From a checkpoint of a small transformer trained on Wikipedia: MLP 704 GeGLU.
Each number is 128 + 32 x the weight over its row's rms, rounded and kept within 0 to 255. Layers, rows and columns count from 0. Numbers have three digits each. The size before them is the row's rms in percent of the matrix's.

# down: layer 2 MLP down (transposed), 704x256, rms 0.0824, rows 344-463, columns 192-223
# gate: layer 2 MLP gate, 704x256, rms 0.0857, rows 345-464, columns 192-223
# up: layer 2 MLP up, 704x256, rms 0.0864, rows 345-464, columns 192-223
down344 107:118123081083144077180158107127125107051167172117150167187059149159129128105172173110141169153118
gate345 098:082098093118189156200108141143100128119165128117093119159069091139105103091100130122143203159192
up345 101:123118131113083119099131163147168066136165082153123206079116214117130168103122138090140111160128
down345 103:063142105193139124156137119183152145131129104149157129138090106130138076119147128078171093138153
gate346 100:118155089115163078106094138132105146125127106137114193088078116163103160140106094108122172099131
up346 097:076129170069161084135184055106114102136160123200118148118123162175092182104171101153134105151137
down346 098:096104114124082158131100165186145124123078126016152121133105126185115131116112113098149112081098
gate347 102:138085142130154133181107122132134102163120123171144105190082125197096127107128101098130141129130
up347 098:121129091164168124092123128124139147135120149138101166115121136101141135101157074146095002158165
down347 100:120125153149102092135164133127150139156138072084156107131135121197059061160137180135141151111039
gate348 100:102154071149228115146111141134099149180101146190103185168131142189108199108152120095084130135153
up348 110:131124140130134184144247132166125113158192169167098148134156148142100073132129140100128164104125
down348 113:085091165102126165133135105094152158092117038119174147110176077103109150167138163111048187138101
gate349 099:136124123111151111167072180130082194095135131169118158136194108171158117125124058167110072092071
up349 099:142157086127115151147220145162102189077102072145171202112223118130179149072105172119140122118115
down349 100:072181140162118148089136172103120111117119122175076152144070132134077081155135113166131094050092
gate350 103:102090142180183166150123100106130141150098122146066123126180098170113095142161159060098121122129
up350 097:137131172124186099097082053111105131129168099155158071170127095101149152122166129089181198128182
down350 102:121075124094072123151128175088107120119117117084119145082111213130126125087068074111115070137066
gate351 097:145165160118158117094175123107138154135089188098185121139120093106103185132103102150145138057113
up351 095:138118130127141099243089129168138134117084127105126143137109164148143169117152119114093153147161
down351 099:124114081115129159053166102122085144179146124115096131098148104164089163122097145133145123121102
gate352 105:124131110137137156080137136116158104199142084120121085191121127097144150154139117120137059144082
up352 103:120092167175156121145144129142133075157138114120106132146162074085123094177135158106101125113127
down352 102:103165109138089162106127141137151141121090147161140102127080179124104164155053108098173113173111
gate353 099:115110120102139069128099052122077147117133113042087110113155066088117124107101125117173141078140
up353 106:104146172103075088156158122132166105103082108138116086101122144171124125084160155211156134084126
down353 106:139152052136138098111133136178104055140111129121134157071157108133071089166092094119131133085132
gate354 097:090113161060190172143154124086140172168086175091110129071128178132127183121120089082125135112126
up354 106:156125130037118169088144075129115142126147136133105130121125185160167152114137134116088110054113
down354 106:141158123131150122214158084121127140116117152134108128168144086181142079141146220139128117150123
gate355 102:088194169153125119145102132168146124127126173176172132149117203135072120132145136147178105122146
up355 100:151066092087083144125086160159177204098143134132115110084158102137146157130111144099099164114204
down355 097:097166119133160113121149126092107126146169178163106113078089131131051096093158093177155123116125
gate356 098:128150075112102173164182117155154086082132171081193159098151177167163192150118104147126127156181
up356 097:103106119119138141144167149109125166130097167113152133105131131187110159095163126177105076138100
down356 099:164149157108050199094112060137107103134083192147129132119104159100172115117111080117161157122175
gate357 098:129134138090113141109147081131167149120152137164142121147128201167126175183148101125167201118186
up357 094:145142110144080140134113091128100114200102155140109126126142119119129096126132124165124148138067
down357 092:119099159111155109082147196101155105067137097147093135115112138114121135135098107122090137111160
gate358 105:121145131137133124087090092115084078178105107107130120140173066091177107040093077086112166146122
up358 097:098169044136181129135144179106061112153093125127069139119136110091120124145084138130148075136099
down358 102:114099222101073120144163132114147114139162125108200069126131095136106121138113109088122189105154
gate359 104:125162091170227127181109097122090146080073111108168086149118110095143151141086118104120062124066
up359 104:145192109092122112154128163144137129136111105114123108103092149111103111150134107126180120148065
down359 104:086083127130130110086130117135163070162123135190170132115190120139090141118127150113112088116143
gate360 100:135117105168102101089120089143151146206124170089153130202127075061222084080100107076142143154135
up360 104:155128085147161139127052165086093129140100158161052118134137076155162135111098150132116134141133
down360 102:150219152073124179062154142095172128118156052123106163129128139173064155175115134148154134125136
gate361 097:067146090180134137109107085172112176160130130088149147048103154139171169101156098052155142176126
up361 097:150141127113099148132135116123138162136160122071160078082094165109150157108141130089122168184091
down361 095:217137209104113134128166152123189081121124133079140054221133133145131110154133168156063135091138
gate362 097:087128142118138168092088100101167101177108107078114126096111137141153203107125133148134150154153
up362 102:121064104109184167114102150114081117145093138128098142188102090109161083071119139129144137091126
down362 101:052137122121154092162119103127127159118104153061127141118159101090167073160146115173159097099084
gate363 103:125127126129145170102105124107154182126170150135146089128154158096076161075093133143100129168158
up363 099:141117104088149171130094119115151149207064135125095137097117148164106106066086169200179100143163
down363 099:095140132155100067156153087138139091143176145105134157080085129098139135161212075082076117078087
gate364 108:077124091164158130156121103129069123153191106190097060116143106147118118086112163111195110086125
up364 117:111085136150109099098139086089104124165138145138097108112132089132114086109160126133143154100138
down364 117:106101106139105141091107122124143104086109151174125126119123197135108206176125134161074124233139
gate365 102:107136088118130145134115215122131156188122093141172111130087084055108117116173151121169138116205
up365 100:159126191174098108127112153172146145146105105128191110141143085175196125130185102090106162085155
down365 099:195140056125151134129112110116077109116153166088112119091153160117099095120137103103100099127120
gate366 105:206181111145152092099070070158101130131069155113109124148131092082085111144168115173118100141061
up366 099:125109093105099156151128161182105147141125169102125099100099170136158129068106166129109115103131
down366 094:148176178132143091109140105117103136107141121162127147113155108120073117154123079137121140145082
gate367 099:130167158101107166134209113129159112147133132064105118160094108113047081160138147194114152110150
up367 099:110163122163143141093142152148128160115199133110123144141132155151138152138149090156113161103117
down367 096:126137123116154150154174110102206116101072099102130126161115113166103130144115202123120141145148
gate368 104:096153121122150117188112104121130177205105100160066178086147162117167118119100119114131049156161
up368 105:134134081145137132124166137102135101105155084103131120195149180072189157142140144117137020168153
down368 107:128105061119099123097181168113178145131159212182133131113120121161097106149117159172153187108190
gate369 102:140179122148140164154111123149101164143114179139106155123103090151104161110088062088102136140119
up369 098:143157127144178133108081144111141101124054132050061099133120126100077171155165055096101141079116
down369 104:109091120081098111122163130120099112145157140206111125123111123086154100115168150195114129092119
gate370 100:144100145123078125100141151074107144096186138128116065121166115089104109122151116135184123099168
up370 098:152103100174151138138132148109125125169140135134138112125120134122121122118123158132113134108105
down370 099:119130110115055131091118107128174117131118142166130083164179146115115147161174144192129120140138
gate371 104:126094074081145145168145166084138113094114138065098111111160150082098128138174104122173125146101
up371 103:129130142146165137144114137136097137195129141125113110138096130108176101106181099156119118068131
down371 098:104142071117127093093124156121106221092131123192085184133145069172114148099142158101096127146107
gate372 102:166099128117109102132142107134103096071192164088148086106128132121153105123132135068137116102079
up372 097:109146071156092156136133128135089045166179169129209155188170159111145126093085163127170146169061
down372 100:130147171109156135156146156120151174123092089115116160099147124168188150168123080153128157127153
gate373 103:082154149091121115086081128072155138097133134123137107000080094129087088089135114132078140103140
up373 101:143130161130163142144072118130095098100129153134095164202113193119151171156157191101135081109130
down373 106:154056106106139119112141141129123158116114117115199148115098161057108135115110108131134120100169
gate374 095:198102132106138165108161122100122107110137093105140103162121133097100120161181104134119087123090
up374 094:133111144171088124136170140075176108103157083110127094137152164111159148151134151128171115192148
down374 098:089118065108154114157102129169112135139098163155173171132106063146094129106085087145087172088145
gate375 096:152142168108130108161155133153158113087117120179147116142077070112142124150067092150143109147163
up375 096:101093172150119113108136116171111138094105143177130130123181118152124142088116073102048120085178
down375 093:172137120125103135148142135116137148128120063171111122097047139122165062150144204152193113106103
gate376 100:126132115164188160168066149096084156155128161128111118133164092111146104074073132127097120169175
up376 099:095102148071141089139087147172113129149109100072130131169146104152105055066095146038119080146100
down376 102:150150085136145066086103165064182107184172116155133126097062132125103178133193111153124146042127
gate377 094:166117182123119104135113127148110130114098139161165096097130126072136122139132143183129154125155
up377 090:090147081152138084074091088146153171100084122127108132128203141153151131095116162129151090079175
down377 092:153081163119119153173136157115095139151124144155167139131092136122150134161086146116119155156153
gate378 097:153092119177184137086107089150123175126129171133131158119154132121111167177147157124113127175104
up378 094:141114100117131194148118098140146098159123082134142090196083133126084175144071099125157092131162
down378 097:117087130097159123098154128139144205124145160160086146072169103143133089168168183129067163128115
gate379 104:158104161084177128111072127114120176104156120118136072179103090121123084087095111085116101085118
up379 102:131148136084137112126134194117143126093120147121087108176087107143101122119150128205064126107100
down379 100:150135095122118115168145063097126129138121097166176139094140179159126106121069150028199129175083
gate380 100:055089083130162137137124135133125173134127163095111121099138115133133166116159115127125130126128
up380 111:117178118162115144135098152142168086094077120147056155135151138156138055138101150114116171108141
down380 106:072140160204107148145090165156122146049082109142087113168115129185124147096092169074143126108117
gate381 103:099139143120150142154162146117120142131145143076110113115092128095077060131102131128122159138137
up381 104:117145117128134139088171159166153139142142127071111115150069156178133122151112128140082170123099
down381 100:135139138092069158118142176082115157134150146174105151154167088144147097109154146172153116097083
gate382 099:144146098156162128149116151122147108151162127171135215117136090166096150068094144133124102128147
up382 098:118201084111120102159147121093073135110120183125109135117141081152089132083102123087167107145215
down382 099:121103078104177164116092106119165100125119104102104116138134089122144147128090195165120126180110
gate383 098:122094112120156172119133153077166204156119115067142143094170133115096147165139170098096094133118
up383 095:182103121164137124129110209155096133127152104105100146101123082082137118115113069147125101117153
down383 097:145153128148144123097174068054109133097090160120103132164182139144134114164134180123132120114147
gate384 095:141209146090132142079156102091128135146104106165123164141146105121178129122101121132132112101140
up384 092:117107087124098082122129152139139121137194099140086137078166074102149088078122135106109180106148
down384 093:128188105114124128098134130130081123165129141162103169144132126138192123081126114139158087124114
gate385 101:151137094106109085120161145150101104125078154162109152170104091067118119091140114118099137075155
up385 097:151168164102141130189133100114147155120140124113097142161120137111139161070139169102080094189167
down385 098:066139116163139144065156102145144109113127070147182134118173113127177154188105102118173139173095
gate386 099:110135133188234143084088130127110103111126153167115090116145070186104084150161157116097074099099
up386 103:125147087132140066142142122119125068151143110187113141114100066155162120146155137151145087142123
down386 100:168125161082087168164116131111141179131095139110107157113165178043143129140130122093121202149121
gate387 105:113151139151222109076126101085137108159072107080172158137120129180122140105116115122167104143096
up387 113:110105079159131172165127174133135103128150089130096114099098121168115138143129153099141177155146
down387 115:126098164151111140097152071091089103140097085121175152132142131104097094096114075133109161155126
gate388 109:179102129097115203180110120187145162135146126109155135146124122093148101064153125146196106141028
up388 101:120085166135106090100108108133073117086092167126130134178182098065103127123103180120113147090147
down388 089:095183126135116152128134130144187160157117109131142064087110168136178098121084063141164105115105
gate389 102:203122143194139096132126164184142178074128150089111115101101104109139063130190185129133109123102
up389 095:186121153088120188088135129079196167125095152160119123139144135167121127146101126110107138142154
down389 095:086076095134132053176142108151080095103161074102132135113094114098165129108168135188102115154076
gate390 099:142138135169136156113137049158176105166161133074179132174076152078150155121140120038217138161128
up390 097:121044129111073117108116060076121071120213132124119139128106158193114131133110092128123208126158
down390 099:084149112187198097156145103115099149111040088109145115119110114106161097139168161106208071103108
gate391 102:133144122143152106122072104118136099163182086069138154112125160141158153107114045120095099136159
up391 101:087129159161139118145094182081173119139084125073149110173129167050084151173168207109114103179071
down391 102:109127105101123137094155073153131137155174099159106135126120121156133094120098112161135137057137
gate392 104:140103089126170152040134133102139137086067094070129128127138110120133178137184112135109126128110
up392 105:096155141082087103131121086125124141176177099106066118121112145137176099096147159099140168115099
down392 108:191113101149127093130140179115198151080125152148202046115152108110096158134154132147132101116148
gate393 101:099144102103163160191130172137130166133109096075145157064148102153112147101120150110132135065117
up393 114:087133112127094171048130123141136064149121112113126129123116166150112125161129080109104125145119
down393 102:123159112139135154186160154132144182157156119104085138101147098102103146171119134087109112125145
gate394 101:155176165098155140156119088123152085155117127051139092146171154108121108111118139113149113112165
up394 097:169129124150116048135097127152118092094131144111143101145103180132108166159148138098137147107128
down394 099:082130129090134199141159158149163153176110122158100160139173094143224086127105124127096112153159
gate395 103:074131130097102148100136118098118123114108153211125086135183180146094159132151147156182123118121
up395 105:129174123134098151141231133151127176110117154099113103171132187132089097099143119118140080072071
down395 106:097081097134157175056119103100153139150113102123163111138124096119155116183098143126071164199172
gate396 097:118123145138132175104091168159110165095135153100123146097123132067107104160139129118100161071160
up396 100:085151141140135039162100142130180141161129096125142082175207111151133133157121124108160143101073
down396 100:136147178126103191163164112160067143089114143095139202075133137110110107138214158116074100092153
gate397 094:174156162150074082127119131125086149140151150119141088137087103133134095150178093171132112116082
up397 094:122136116159083160086115116218135105154102156127133123054127123091204141098136123116121111142177
down397 094:128102154137156082146135109092101172095100141146150074205094131160117135192129117148106146135091
gate398 102:133147157094136147172068085068181145181090067108182139106110147176049107115113172127149156166139
up398 099:138167139139157029141115122121109113129124186067080122126135127195136142159167119135127087048123
down398 096:074135175107065177185145116126143140107126090154172155153074161082096117119138194085100171140148
gate399 101:147174144103176108099117152154129152152145079139170081073144169132104125137092112114160108183119
up399 099:129121107076108140090181124163081180188122102135097135054177118135092148124133133092140084098096
down399 102:129120137131145096129170139152109158118099126130119080145104137143136154098122127103121153149180
gate400 098:106102119120170115130163133122125121099127155151157158116119117173182107034131167070145101137214
up400 113:169160149075153109170122083137109034106124144138146117141179120155109120141129148087093106198170
down400 106:185148138172121123154159117104128127109170105114142118092107153070169093132103149147113119070091
gate401 098:096118087127100153121098082097162085170109145133127147104199175156101154140140083031121154106178
up401 102:121127175068091180149126120099125153133108079086160170049092191130129067110137170152126122136109
down401 101:112125081104130189097117113128101101161127150119100090111205160148105108120126111066129125131125
gate402 105:135105101164135116129153218118153056105104136156113157140171067142155112164143076142138103122145
up402 105:102124160202133048113159090129108119131174070136121078147150089107142183164149117104076155116149
down402 106:181146129121092142082100149160142152121116167131106129080132096110109137111163125139115086126128
gate403 097:104106107061200116099151159124123032110110184216078070040120094117196120096122140132073142130158
up403 103:116114115178133147142167111082065159110129100143175141153070155152136101122135141116163099196130
down403 105:115205121068120153110140114176131116170159148086095116134139189114090170114132168132128135096132
gate404 096:105112083167119113110115035138089136080108184117178111092085164185069161128127107085130099132129
up404 096:191131105176122130152109149051126181081157108077148099167124125164095105149135130133154131146070
down404 098:138118149170125085073180094133128128176139055199093164140096121046165108110145138107122095151180
gate405 094:134159145136108098116146150112089142139155158115073130132127149109075120117164182101133163137172
up405 093:099149124148190172148081105129105129136100031152182106172133116075128144113058145107151109137167
down405 096:146143144089102104114158137169139097161123178101101161089099149177133095118174112121112173133154
gate406 103:111168160114175103067115142163075178110172097121063157110085108125174133145165185081128122119118
up406 102:124126152161137135107143131096146134109176127195122077153131126245095141131134080128139173143141
down406 103:122176128152171164125106096164146060120096137128143132154094150086111120111107208103110146143125
gate407 101:112124088178134109154095101121168089105156166205159169147049148104107117188093154113107110095164
up407 097:133135097091168193131060121122160167125109161078102113051150069173132125129167154114101109113092
down407 097:134092167093122105113129136146135133141160149173081140168128185051115186102028124184139152137103
gate408 101:147123135106150088116100139125123148160150123128077089125131140113195067122114135128176131091141
up408 095:112110153147119162094166156067161100140148124108142117096096204163164111098172154142128132180104
down408 101:149128131137090147129122105172092156100141153127135154147171066095043169110146093141097153126116
gate409 100:138201178090121095089135133134102180132125074108128074103119161056117105148142214146118129101096
up409 097:130111084062104198137190098059102184122133098124140143106151094132155075111126102076123137086132
down409 098:147176184109105112122101188147124111132172106123110144168072165090096097167177126166097110137088
gate410 101:074164218155098154110113133169121116097122132112148126107127130092127142090143092121176122135171
up410 102:193058127185114141111127095176137127167170173133114086182147135096145114072114131153169149155140
down410 094:122132091134169124106121145088159163124141127177143185133131130132149101176137127120079132141065
gate411 100:110192077154161155127131156126124104151159150160091126104193109145086117160105150132135103126120
up411 101:119154092121116101090133106115137157149090070121139148097217184102097126168149077105103067096126
down411 101:122065162109087146111140076137061092134089144143156202137134133161086103073119101110100143152128
gate412 100:072156114127143106096182133123094161108106123142124134116173100096123135130163079116109139111212
up412 108:098117151127143117140105101098141110136148126166149140148103126158173110075046125124121119117126
down412 109:129101106094140133140078108138144174136123071128118107150142137155116142112106098166136172160145
gate413 099:120151099116121165092117160101150101062133174057117159068156130083113149155170087067133156122138
up413 106:144167083156140132071092107114057130171098118145186134077174112117157149109151156126090144187125
down413 102:156141178099116111159131148137150108072109138100116120099104128129107110133110141141097157085159
gate414 100:092084141156128119175081088123088068129149112171151098056185174078150124091140167133140129127098
up414 097:181202108170117137109203186139128119080176154116118105129170077095168139165174141074076178114145
down414 097:099105104086112153110125113137142142161080130110152104135068139205073093103128102159177106135111
gate415 099:153153146072105159148067123164158162155133125124072152142134104047087103176152159134055094145130
up415 094:119133160132118178088094068090150133127129177096121141167105132156097064122075150182109217105196
down415 097:130192101072124132141188189166149113176136029154076118103149121122170173123139140105115072143084
gate416 105:154121171145126108100100104140104170148108108105150062123153105121108091051124122146116124099122
up416 097:092135149120098105165100145123137095053127125150135120145098206115125113152178131140205105114158
down416 101:150095147144145130052162129124144146150105139080129102106105059169126133104116111109108148190150
gate417 098:135116127138145148114124212139090110167096033107148110145122229078097131161118125085101074098104
up417 095:130165153114070105077141145133123115140109130115141102119133181131165203157110147129120112053080
down417 094:089088109092159144216138116095121093164170133170105111143178037158120088126162113124132146181103
gate418 097:119153123134130123109149125096096185143120136174074121097183129181138114128146150082141145137150
up418 099:170116102180127106116116115128156142139068162084112113181132091115114134153124085193126087119159
down418 100:141089161088167110132062149119115167108094145130117180112165122140135110084037150158139159206153
gate419 099:032133065195156118144092083171081109083152144130135144167158086158094169095150128105093097119128
up419 117:099120162117181197163122241137169132120114128151123191111144112152151101144130130102141075111117
down419 105:080157106157155136128138140170131191092144154097125199094127115184091149095179172092119024116124
gate420 106:122126129190155112167079098126118134114111113070101141152158156145119106093177102151200096127096
up420 106:113165147202140148140129045069153149171093114113117105141113155101071031140122154149173106163116
down420 108:150124128073108134131140201146154168198073140143083133126146115118161216145114151126103093150087
gate421 096:099122138164101186124105150098124119162179134132134113132098177116124142100148105162142134160101
up421 095:171126143127139132107112098119134114151125139091116118095145206120126153136165130193098123180122
down421 097:166147090100172073162137072170123130108120087149100147156164102125168127125139137090147163088203
gate422 099:161162186102146190094111086138122117089081168135119146118112120167146134125146139115118132119133
up422 099:088171144129170124124111141104197100071115112210118099125037152125054153132105065150107160162126
down422 103:146136098140136151129097127154119135115108124112141140110196083180127150113124213164154078116147
gate423 097:120152136153099123155164101140146131207155142141101157128100122119092175092110147127148152128136
up423 102:169147097114151178112156133139098069093099092140092125145095163063139139083096117106108124153109
down423 096:132143130167134107122132115100094173084161110098122135098148085167133142181150112139161133120140
gate424 096:136171090126155170136120094105085131143131122132098145141086106134079087109133142099087099127188
up424 100:148133108111118158195112119114112119178115063147030136076092178126136101156131128126139138141136
down424 099:128109124111128152103109102092113156071140146104127131154117174177149182180185166098094142136085
gate425 092:083092115103144141086112084125113133138109122106147124074168164171117199037095091093117125134157
up425 101:114143132062137112157098124150118124130116150124149126118078098140112045147124101127145167082190
down425 102:065061125090081152096123089156133166161119147101127153109133105148110128117122137118133158126119
gate426 097:071132069088116194119103206126163107188112131109128191123115066134155124128128130154135140124162
up426 106:141145122097084146083119138138146141113070150129181081115059124124135121176145150123151177160111
down426 096:180119143127133134118165133113140169105166122179116120071084141097101154142065129101122124087079
gate427 101:082165104148141142163122105160145076029160128104160076152174134170125127153104166075124100154066
up427 097:150158138109116128154170196108172124156159100196126130137179196083102127178149065122141178139199
down427 102:128074093108115148114081053153061131104138159027121117125074080151125134143092178187151077178111
gate428 102:146094158128136115126155146087091145093154121134108104091152154137121146140156122107156188128159
up428 099:151118189073077105195074157090127203213161132116143145185089116102121154110065099185110101069134
down428 100:118136069129180135108159132107146086095149200149092152120104153108118100131184154089168125207139
gate429 098:150157134111082152171176190094146146175135158098145118098123137163088159119097109173086141113121
up429 095:089162128042126103087150125148216131173115173192132144103131127124132083114091172098144131142136
down429 096:176160096146136149127083174106091141165119113107117093132119072133174146139098083137166144134082
gate430 107:112149132159162133172080131166134120162178116137147132113139144161138089118157108067120177178123
up430 108:096153118167103121101102125171149106119105154124154143129133178076158155104189124117090117146132
down430 110:157072138150143134134084156152077125118139117158099106134181094160159101104134156140156145178144
gate431 102:089150132034153165141103141095126110135121161159146125123123100160130087079152114132079126143144
up431 108:141099125095105188138064099067150115150134126070137139097106221107068124117160123118120132202150
down431 106:127108131189111137076083115113153111130133089080117137122179108114096138118172125171163092065163
gate432 101:121139194149123165119102133155140091124152103126113134115127158126107119098159133169083112146211
up432 096:124100133122152123158137093168113091155135153094143126149150141132105150109074187091107133152166
down432 102:113175084122101118087100129120137117120156158119086162094121160132134075126170142121090103112149
gate433 096:104112113102082167125133116118151113123121114083157094070180076128101113102163114130097116175181
up433 106:150093146154154139106121133060090151090153153165074141127119098142143091130114182148108163115143
down433 108:135121124138113110147101086088169142168113166157132148159134100165116084135129173112114107153096
gate434 101:158094111153170174145039129164129171090099087081100111132096175065170160130152113148143102110107
up434 096:107084088138019136127099113156149117151060132066089120097126175096110164104127082156129092163130
down434 097:157167144142203137122136154117104150092137137212137096172166079153149081125133145111125130098128
gate435 101:125112107121157129114192096110196141165094164096113054107123158079079109131165112196072097072104
up435 096:102170115149079094122106088164122075145150139145133111124169093107159120077197157108169198127108
down435 097:121149142126128137155169121107189189138134133087087124097115176132069119132089118140109081068134
gate436 103:086138127137091100156083102155174130079154131158088107135138133113141165078159123177118098089159
up436 100:117155146134107183147139141167153124172165129148135086119080130137176112089131116154101137121139
down436 102:184124112158179131068140151095112093119074148112161167125171131132126158185103109091195109186142
gate437 095:129111161186073130127131126114102105087099082166126186155165098176099110106127119162147098095096
up437 096:126136147122132128126047036161083142164125101093146128129115125114072075144164124096061148139089
down437 097:123133121096180141094148125120170141106141113126110099142102195101135158184088104117145084170176
gate438 101:098122142151116147101189138110148096130145176173126095129153146106175162140150137109083125074161
up438 097:091136132191098177125151097118148109113082174171153125155158107102102105123105137150094043137091
down438 098:118095123167182088105115171132108144115109155124089134106138105152141103137146148091077185131165
gate439 096:097079125076146143114054079119134099121128140073080122178039174080132158142154144112160105104152
up439 095:125170150120157120086182149148117131138113094105089144154160136118057178158101150084177045096162
down439 099:119142154154097147170102124103131111133116142142143120067161102119163078115109173125106240124149
gate440 100:150133163089157179101122142090144116163137130124176133074149091125140152146122051213123091091180
up440 102:090138139184189067149066147163141144074064123143122123230148132145094102136159157073150111130068
down440 093:150122129090077131109113148094139094205130148135174138115148096128150133122138086205098127152158
gate441 097:074112082128132141130162114087124122198123126069131152119167118126136125104140141135098142097094
up441 095:161094102123142158132157194041116129106149101149088116099172131147075121156091091175120157114094
down441 099:159134134116072148108124140121181125134101170137111138177146102045184114122147129174158073100151
gate442 098:118173096097086092108131166096132097072093099105165063127112125093095152135121071130142106158136
up442 094:095108127139131073118132121136145144146142107104125162127139117179119162097135128132078097161130
down442 099:110085094152121117120087088129173107140094146195135146137100152112100129168150105156198145126175
gate443 100:129119148111160170111092048089112114131156142153174090076191119124082133176112155104162139112135
up443 095:130117086114139160085152132161097160158135130104155183151092139181140089057102151157141083144132
down443 096:104129133125146121158122139120200083073089051145096141170141133113113132165107132103117164105089
gate444 096:122112096138168176171105146046183118128151110105153128106113193165075159145080087144122122136148
up444 107:084165156141100133100174146170096146137134101167123138102079124137164110133120147102124155094135
down444 098:070148093128173162146118149071146109078150126153145148124128184153114126180120123125130172122175
gate445 094:136103153052089095107113117141169140153142135098131150128118126051167135104136166137151103066126
up445 091:077124143140124155136027145139060126103124129087097139148105138118135118108129144122141113119144
down445 092:166088138158078140120144124091158157153131141164127152088113116123174152155179128094066155142143
gate446 096:078157080141115108161176061153120177125080206076193120112102115142136099112143122089053081100108
up446 104:142189144000193088129119124177117103114163058139132119125172182189133146131141136121128089122145
down446 100:094064084157137131114100088125117150169108199126136107085128121093101153165145068132101141174119
gate447 100:135141126149168110127138110133108141089148137149127182104161085183102127172090108137122144148127
up447 098:129101123122138150144145127138130098139087151080179157122139109115109134145158121174119098150138
down447 089:112151171161134154136110142141157098115105093146156118119118146126150085100120138074156104140129
gate448 100:131139118132108144077144109128167147251124082135136142170095146143087120147153129090161138120097
up448 098:184133181147142147108089129131176097193115108139146123142100098136107116182133164149155147109110
down448 093:118161109120153078177132128093123108063167142108083092096165165136163140137150126136118093165164
gate449 103:145123126162140188128126083131163158070086116102140143117121104161082102130152120161173066127084
up449 099:104174127124181136139162135101097102113121118115182108119140136118129075165084121127126118204103
down449 099:141121129086111091144112165102155109175171155157114146164112115127136137107137167137114158099141
gate450 103:145147147113148167142113064145140111108131102105079135144128154216181087137163104136163188151192
up450 100:120186105169106130059134082082140066164161084149136198104138112124169095158144114102113084208130
down450 104:159091126152131091161121169190120174055127125059073105070171129179085130087132119144128102069123
gate451 105:120127134110120126183087170156105133154110136119077136175152103137090153114119122140195128115123
up451 107:097159108145145111075137135080117076076099194146165208077108111178092127115109114214134103100125
down451 110:106088137111113167152094180142203154169084158162098132100110104137051164103165145076148086145110
gate452 104:106091147141123114084115129102132118067119166176075158105161092172063123109158104114112109097134
up452 104:100092064108089091111124146111141120111120130155194152152121112105100189097161105152103126147088
down452 107:107154124143169136150095118150096156122135100122071107134095179146139116143084099098164151117170
gate453 093:129124085086093137138170121122185144169133089116132098098113187081125154141118126145211129088163
up453 091:098176114120074137123093109140153150176133105102097123141132161075133195132154077182145085110125
down453 095:139135154113138156117145076143092080055099122121135149118143078195159090089069176095143167167133
gate454 099:070104101106184118137112122164142169137084119137101173111149112160145121113120149135158152130145
up454 106:074070154079158136156134112137163138161147132167141150133130149150148112166141158189152177146103
down454 101:172157118150091134134146119110093098143152127098096125122147145091158165155148146145116111127140
gate455 105:133198127072123081132105074113141139166148175082152161153119135105133106077118095095156120077085
up455 099:101113091133102100100181149135135105184084174100097091178121122136158133082067144098141139116113
down455 099:139145149100181065155147108165125187080149125154148128105130171110125098125175115093156135129115
gate456 101:086116106064163139124177147092160121185120173139108118213143132104101166134118137164105128142115
up456 102:115169132148153147115135142092117117156106094097093158120143105206103127129161097115141099112143
down456 103:025129132110138086119156114135111113158095137116107130152105099124166112133137134144122124164135
gate457 101:139153177141100164114093121177114117169168189173080150144098149111175187139144116140109113124155
up457 098:127137151118104109174135148120204051121131163116163113155084124116060116130145119179177097148121
down457 098:105108109105136165120086167070123117094174084157151119132108111108070154113082092142088135139130
gate458 101:147094071107145147132138119113157170142116176099112112159130017071114128120074103062184093119134
up458 107:089160105117118113116147126132156164099128118135192121113161154149167104127104143189120121155149
down458 108:143134109146123160159143080072095112150119143164078189130119089109116104115114063097090154140157
gate459 099:114126175135136131089166123106113070161142107174165146148119122109165154096088128141095197113170
up459 104:091133115153154138105169140132129122086153125095096101114122125166119206076126155109159140122183
down459 104:117158087135120119126101184119095122200158135091105118092106123148115102105197147118053108195123
gate460 096:080139138114122081054129146075195118138124117092073190087149150103099121165190032149195123103094
up460 102:154126152132139066122118130146131173060138123104170145140119077111179080181108150139150089079120
down460 096:139118132143176131221106193151159112127079122166175165159063148128133153044134150113118128118182
gate461 097:127153117111116170125092125113164097189143064143135095095143158129122175106159134128134104115135
up461 095:123184075172106123099098142140116129182107162151158225147140096116130155103122107068162130144128
down461 094:099101128094146160156126154085143103151158121144114080108153162094128150121181116197113123149098
gate462 099:115108100128130134166102132159181136125131092156114138120091121155084167146167136120176155140162
up462 099:101107104153137096147099107172120116089152122114223145112118103187099125129155110129134128078177
down462 098:168112161118088156176125152145158127154124087144066141139109170108121173084080127096186148156146
gate463 097:113140124132126112086107126121122123126139102086146128165098135087152173100186102107181177182145
up463 094:129089104156115166132075152083085128162107128126141108139171128152121104109090114126128171098106
down463 097:164132094094087108123149142148143170122114134150134155148089130043105109169164083117180115123131
gate464 100:072077092141105109134142102118117087089101106114134137136139150071156174106137134132143111102122
up464 102:130205052179084122099134124090132125145117166096097121114162097125066149110172126159139075107128